Weights of a small transformer language model.
Architecture: RMSNorm before and after each block, rotary positions, no biases in attention or MLP.
Training: a variant of Adam for these matrices, 570M tokens.
Each number is 128 + 24 x the weight over its row's rms, rounded and kept within 0 to 255. Layers, rows and columns count from 0. Numbers have three digits each. The size before them is the row's rms in percent of the matrix's.

# layer 2 MLP up, 640x160, rms 0.151, rows 26-39, columns 0-159
083:096102127150130080126104126134154119091109128126138110153114102155115127112103093117166142150146128133119115155133111124131130114141149147113136151092083111105146063179155135103134134146141130130138135086157162141163130074128157130138136125079107125147143075128109151147133115176078126133155125100086134161113085126115168092151162149117136096117109136136117135129116097129137136129109100112161129117094139116147175072102114125122194153109158113091136114139182120097144130136110122
103:118140120135131111099153143086104122147122109116091126160109131101163152091117153114139119148123134162186137129127107134126124113112127163153136137149137099096109108110110132097134113142098141115147193113143081135158115152130153129095156105138086111155103100112098157157105122166133105119095122057144094116081112120134176078142143153105089133110132081136129071107097093159125168112117132093140161149109145114152160072144123147123147140150120143126144128162127144128129128139156118
107:095131170139149154112139103106127091124128150103169144142076150139112149151128134127108123137102122096122110131152130088148124125119117140143125097080120113160142147087099126124139141086105066110109139127126091110102141125151118171111163129127123109114120128120143106126100176123119140107096147168141142124140082124083120097166153179138153159107117140099123127177126087113126160055157125142145140131100119130132175108119111145149149124097112108130141139140099138176083134164174107
098:076178154109091117136080154121092111153141090125149163159118093119146132103179135122097158147113124142124167130122131161140130159108129173176172106140132108145143127121075124105100134162097073140138136145131135192143162115137146127121115166101117120139089136103102107138123095110128131131103157117137133174093124133095135152100158140145133115110113100136190179111124114110123143140102107110111103128161119161119127143146103119133140151126121149162120138128108142171139126166126159
092:098162156124100131134119080131152090120113094100160109143134123167144102104224135096092105147103107125121119132110149138133160143139132196185153095114110113137099123103063149112146130150152108151150155180138142137145148129088104119149098172105122171116122181122140123115103131101135143083133108125118115130102121129122113114092114171120081149124147083125130120148143148161106108123136128133120125153175118115147155143149103128135127114127104156133122126138127157142110116131130126
086:128132129146116167130141167135138142133115177126127084100141104164105111090136124097140145169133121114145115104138123169133172155133098141109136116128158125082119114110138107080130147102128150109134070076157111123122163108158146096137130180106117131164097122100121131165157144102128110107111130110147117097133151186115103113088102138184113135160142108136164144112140175116120137123151138147116105146105081144124167145109121135125100158177117175108133093120121141121134169164133114
090:105134101127113146126135174141166146120122080136106094150133100149158078109124132102126198152116150142123083134118149162121150121129107156131127098165135119147119132115103179166111182163120081108109143149156141134128152143141152116129103161107088137183107137097146123142121089100129112130109136136129143171103146146128146129084098105131121115148118109102174163146135105125127119145124159123087131133096112113108164140142145113102122093129098153104143145139152173148118170099102177
105:103122133121149146134102163111160132116111176156110159113131119136173106130094150127118124130164121106153126163131105132118117156139150095112122135109086154151164107135145135158139095082116165159085084123112128088134142117138115113113096130111162111119097147136156093138078079113120110112173109097120111109191131110114101146110119110121108147098159143132118125089135151116133123166154144124074132099139086142090099079137116132112139143138152140128106139163139130154176146191142126
090:111114100164153130107139079125131101136116128142137108126148158111086162169121148131153106114128102129170112143104118084139158122101149062116158140105129141130160129094153153147132136113148151125091140100148113106125074088141153144121186101119143110135151123118153144125134108166110120152126142102125094104134110135142101134152124114118174149122111108112084130162133135121130135099157070082143125107102154142117156157122134118152144088087145128159102160137130119061168105086110150
102:096140157124097071160157132148133107147134149104123118117092114127091094114123086088132124113135134111139152101127121140172123173115132145120115148086095123163104138090155118121127141143106136106127086101132136120120133095111104114121105128140144097112153092119115122129137141113144150124108181132109118163152099119103126154145105139146123132107154153100139120108170193103126156153158140077133139171128158089139155037160161152110107129132110092111108131168160137134111122123152156
113:130128132159109123095083147106125085117112185092127148126120118123106146145131128103148140162114098133130121136125069125120086151120130113124111171149129091105123151129103097121148132137158128135103130184142094121122128119123103140113090128103148168132163095105115117144114136154120128125152112102125151137126163119131111126160164109135134107116174134145120171157108098107105142124110191084121077105127170150109171146135189135160136135181118092147096083126139128116096124160109165
107:130103148103088115112134131169138121129120120129108132062158123141156126120140151129183120078107130153088127111125134152131140122143119148123120150129105101124115152128119128118168139149142164115137173178143149182129144152151112150132158121121082135102126105140092152091097067163106118121136158147105084136107121126117125053115099168146067130132122097134112164155156122116135183104134111157135106124155127136132105128122124107094100146162108117135118155164119130129139094096100107
089:125180136144078113090116130147152121129138164101118118136090125184155100090146150129087148143113124139126097147135098139141146136150104169166162136163106116131083100123112124123135153143119097108127091166150126152145164161118119136115107156088114148134084151079092134124140142134133117129131137151087112149149112192116146161113127116168064112122152105155130134135151112142117144137132118167079131141117117143169166115126159106109118115164140156108131129138099185123114098147118135
107:153130159148112127127067127095114110131118135130126142131098096090157083129139132134158142114131087145099149126137128147177072150117124108132159095106112117159104135159108126121155127131196107166104074156152157115176077096104195092167116139152146113125146135126177174115123106129167138115133185153124130121104140145134120110133111138144135160136130163127138124123157115119141126124105121114108154107149085101114106160126131121128108136151161131126151152124073106147109142124121125
# layer 2 MLP down (transposed), 640x160, rms 0.117, rows 26-39, columns 0-159
080:152147126097134164112126125131106110154137134133133149101128150105155114142164168136082136113137130080127150091128148114111139154124106129141096125172153147127108181082112123174108140120104152107136100154094114129108122152117093119098098155174152127110101186149120117116112145095174130127091157151156141099134160144147096151107081106126079154112179134128129114112147121122138127125120143152087148104148085146114113165134140137124059114138095138150108134117080141163110113133157140
108:115112099142113130081128091087124114141141102112107117116132102099164137067114137095127108150151142128176118130142131141098138152124117176102124116142129120132129130124136113092126074124091124122121147085111139130148093112142143167112139073097125165138079121096112158143158099145142112130102144087137062159106135084126165086173123150128101080119106093111134098104156141123142138111128102129117191137096148127158121107115164095146145116176116143124149137144123125119143130140142148
101:121121155102126097078138120118139078160130126124145146113143137089142128142101138111109121135132137108105146142143123117102115139122142115133118117119180109143123128080142117128110177143175130145113167129114111136117095174127128175085144080116111143124107117098095140121149162172085146161144126151130117182122103119139114144169173122157126157118100090129094134148097144073180156080095122118137101154136125127115096131164128123105159166156160141150117155130135145127129126191119105
099:130114132110146127171106145153092119136122157151134121094063120134114116107147133152143147102139137199148117178136132105133147084109138123125123147136102132144118193162147165128132132162136160122136135170095111128100120114097129108109129139112126142108102183151101148098093140183101145100142099150141159157170173135164117148166150095148120114105138122154142113090159144104120121139117121153099122088106124112131148105117161125146159103132098105115116160089085128117133149125127168
101:152148119106123144107132133125168080117125104129130163134141106152119094121143140165084158106167160134110099144142142105176104196125117159174112097135126118126108165103113149128132185142147124159110110128126109116124155180111137168134139126090102132145113112120145127130113064144144135123077138124123138112126140096105100087152121123162142131095179128113120101115132114137113129113121090176129124099107156079123160100156140159163168123161129151142117147146120103120127137149118075
090:139138108140155121155137182168108107145087123100143100138142119100141144142106136130110136106148064130107116101109119113121072154160147100116120096151114135129128097155126155147159114141100148116127169118145116076098182092124158138117108108087124124142119156100144154086120116121166116084117155142125128137187153114123099115177127139047152109121111112113131135145127109108151147099112163128129140143134142104085126104133156104158130105094139133106087125149102112138167152141132116
090:132150127131117127134118084153137109084107141132105151118129122126155112100102170128118150098170149143147096132106112127148098118153132104108126093138149150128102158077133131131133123078112117113134099081133176139088144119148130138120133135143087098110130085146122131134136123155120151110189127130118146093146164157101127106173097139114124102122091158127160133118138160208121116122113106184121152121089155106152102126179064110113138118151119099118154126087120102134112107128149116
103:137136160115160151149121140119160100134121190160110161116116145160167109136106177145145140147148118121118111126126142104097087169148159108166133125113078153139159111135142113143114109111099155113108119170101108102149136131137117137118136139118164152106101123120157125163069093182099132083145119128104123119144111132108147131125136141130107132111149095101100118076122133142130111163127163120086124105130119188099106092155127168120178137123149134129112135186140145156147154170129150
088:140123159129134111153097106083069155126096155140122114151132101147149122109126133146144136154155148127108133103143113110137084071147137086101128131146122124094113120142111149115061117133130145108117156165097129140132157108138107149139150142150111135109133106154110151152089111092072122104085132117132128151102140094109160167121139127157104164106136138152152126114073105137083153157167180097125096173133108154146098086125113133172149119118162141103143115138148158117114150136135100
107:108128149111107081130146133154104085121160169111130129129102106154100097108150119088132134095135153101165155088120110143182119177116146156137118128094099120173115149072144142140141147100092163127123086115129137121115146105129135128095114106152135116121172083124116116102151147107138163119126141155105139151158108107108133139159104134127142148096153151116174133134170161109115124170161103080148157144159138119139160059144131170117107138137103108130117124147171144129106133147139150
111:149119143122140121130119140123151098124121206085106137138106113140145134118113124091163123134137140117147153123160112093136112171100124104135155149106144097089146136093113135142180150113146136113106139162137097121109119130128136160077117082150145148155153102109140158165148111133163128125126127096114153129138146139132093140172175106153114131127136096148066145158149098115109129152126151102129070127137164134129149105112161136132129126144132085169121094175159087102115124171128177
107:140119146100106115122139135138110124113140107109131146101158110168144126104177150128182111064125121140087083107113145140129141114143148123111112135133069127092119165114117126113168141159119161109131147128149152164096132165130098158149155131104097125116120127144094166106100091128110131135149136144117114124125116147118115071131127187133103112132154088134134195119162116115157189086137146152122092115168118146164118109135110108099090136137131106134116145164108164126122095102136147
094:098090136107164117137106136095137152156105096088170176145120103121119136103107072160131124154102107111068127110157154144110104163092094129107138113115076106107131171128112162111150158119139153111078135102083128111136127122123137138140122141138122116107097102186122130122130129124143095130109122118100138142129115112125158114118129119079156106163086094120184137124099130070127111148130140116138134077079137118105103108117110099138090110109144148127154153108142130157129128097140146
111:136118137151122147152097123106116101139120128158142161138089114146160108136145117136166154108155095158111128110137148139177108153137140085127160088114128111120137135160145130117154155138180116159131080133139159096173047069113183089161113131149137090103122107132169162137148098145145140115132191143118130129122134137144125100115118164151141144128145148152119119119184146147128136126107102114142180113124095128098086170143110119124115124137124134139145144132108109162145160144117122
# layer 2 MLP gate, 640x160, rms 0.139, rows 27-39, columns 0-159
109:130072089138170109151114130158095120139134139136131129130104135134103126130084166135138120125135104112111110147137099060106132137136147118096160102103155147125163108132191141148119128125098124063093132090127120107134122141157161155137089066133126121132154142132117129141150111152132067150132119141166107117124145097178124117125147141137127148167144126159097148090090155119135094127099093111141117095108127095129139107135142147151099104102115083121122085115130118116164097151097156
117:142120091138148108092135107159107089132157100130151137095140122101123127162124138135111116079104121117131152166116138099119156115129148136128110101138098188162150153139166122111105136161163124138123138114094141158114082134125129162150074109125158146168146177143151180141168144139134115131139109148114103144096155101135086096141127122100151137114116160099142137127091132097191142103079114115158096116127177157162119157142139128144139139127125153162108135122145117130128062118113142
098:117147129152131123084151129096156120133142113097126134168186128120148145139115144124108094148113114062101138086094132149132097159149127123137142121120175132112133058079107087130134124097110112153124117101162133107151137153142127158149128116147131129161147083120159122148145128084141118166128159133103110089095064131097142109101124158101147157141126130103108140163091117154119128128131121114160123171144129154122098138125091123123103161116157139137145111188164135118117110135131078
097:101110149130140115145115097114101168146141139112107078120102134116115141152161128105147081137086118111157146116130104140100151053140151099128129148123138147133137119155135109131116087117108122104151165138114164143150098065132127079133121128169158125115145140141111143131128186119110109144148099127121128139134126164145145160111109141088104124164075122149118146146141158139135132142127159094144123151168104194146077166100102111078105121082134141108142109118141130130128114118123171
097:116137127127113126094111083082131156111144129154134145120107154145108131133153125137144121148103178129163152146140136140142182092081112134148157177104156111123138135100131108088110131113144109139122081155103126167172078164119100105140158131154150096101129104150120094160136160140089136154135094123142125112088105130147145134106120125196118154107140153137118121120130151150105090161146098103136121111112119144184138162123111137117153145165086136153165147106167127102086112135137132
093:113102134123139138121132175105114167187163108131133098120128135134106141164151093125153117151066120121112157132143140125135151151098124146131138164116108106128141116174112128115118129160150151150117146168130079134171110136115121127155130118126160161140114157119138114113116137107148098138072120136132115152118101098155132168088145123141148147121167106124101123149121098068111130131149163085151104141174100152109140124072198149149117138094118174129113127183129149144142151122114148
105:162082093095132099185138177171117096135148137117091120083117131113069118146111151115123096091116136118103129144130126107123100107142147129065115097119101149136133132120171147147122146116149125138135102129111165097106135110076156135153096114125110141157192111114136148118142108144130104148156151098142134153130153092169118123141156150108171096138139172130125108142106147131129135125108134132144183122150157107124128137112119130142110124153110072131138111140140098103145112088076156
096:171132148140126104158102109082065169131120155156111105128130110151153120116131139162154128150157150131105130092143119105134075079142142077122124134156120105088123118147116128122082109146127139109116158173113133138133139097135108155132165121158121113103135109150104156150100131084075116119109121105137160139093154086116160152123153133169107164114136137139138133126095111133089141163169165109137095156143114142152099080148126121169158119118170133123145123133149142122117166112141083
109:163127131121124138125122099095064104147189117158134119109150142129144150168174137140146141130132100142142150131127092143108095135133146111166126108114116132115139133090130135092139150113141169146144102105131103128136115091151155106101148099146125106072145072118095111144117134139111153143163122151140157120171145167088164117137131096153154103124107118140137107169135103141109158131148125134128083069125157127100095116104120140140141158152158159140131125083171093072104155148119128
108:107117120137172125143178140173143095100148142105111137119135132136150150114136117104152092117146164164113139128146154102169135150093137106112131146102166145142143104157129107138158098115106161128134154136131116137144104138136130126159211103167160094110148073161141190106139152108145111137131121130115184120122119135165118144145114119147100172129123076105109108148146116151136124134152102112123105165091119110138117096138090114131121092100112128151167134178150096089158123134134137
096:138127137113142148112130106161116130146119150154078121151131127095153157143131115148133119109100125120144154133134142118148108159154120164091132128101130116139137121169138118172121115108132133158175133170106107123171133110123156147074197098167137130071171080154105117130153121140153149106150130174119121122119103135136144124147108090157093139154110113076105077187109160115116157141144095124164122102122143133101085129131147140149122136135122105124114129102151086100112120125131067
100:168164109136092134115149118143118101102155171142082051120135145161132133149137174124111119112146156130184121157090098110147148100163155111137126159136183140144117084132131101150117096137123101141176110166160127138147120151115124137132130118122129148136143169093136129128129137134105155139152141151146120122125140154137104147128132132177105148063171147123078132121161130175128142106140109141115120181154127137171158133147156144120164147151132115126107108155109125084122128148107108
097:127102087125132141165128133135111109113173139178094134134151142202135160111120118142152114109150144142161120111155126077114136145140172107124115116124143164090172149115193118133144149134118125091113134101155131076116099110175130124129151088136127087109118107137119119140173145145122144097143162120153156090185124110154156133118125135165134134100155125114108133140150144173077167108102114138145143112082145126094118163117112137116127128114110146149137119126161104112171133147106120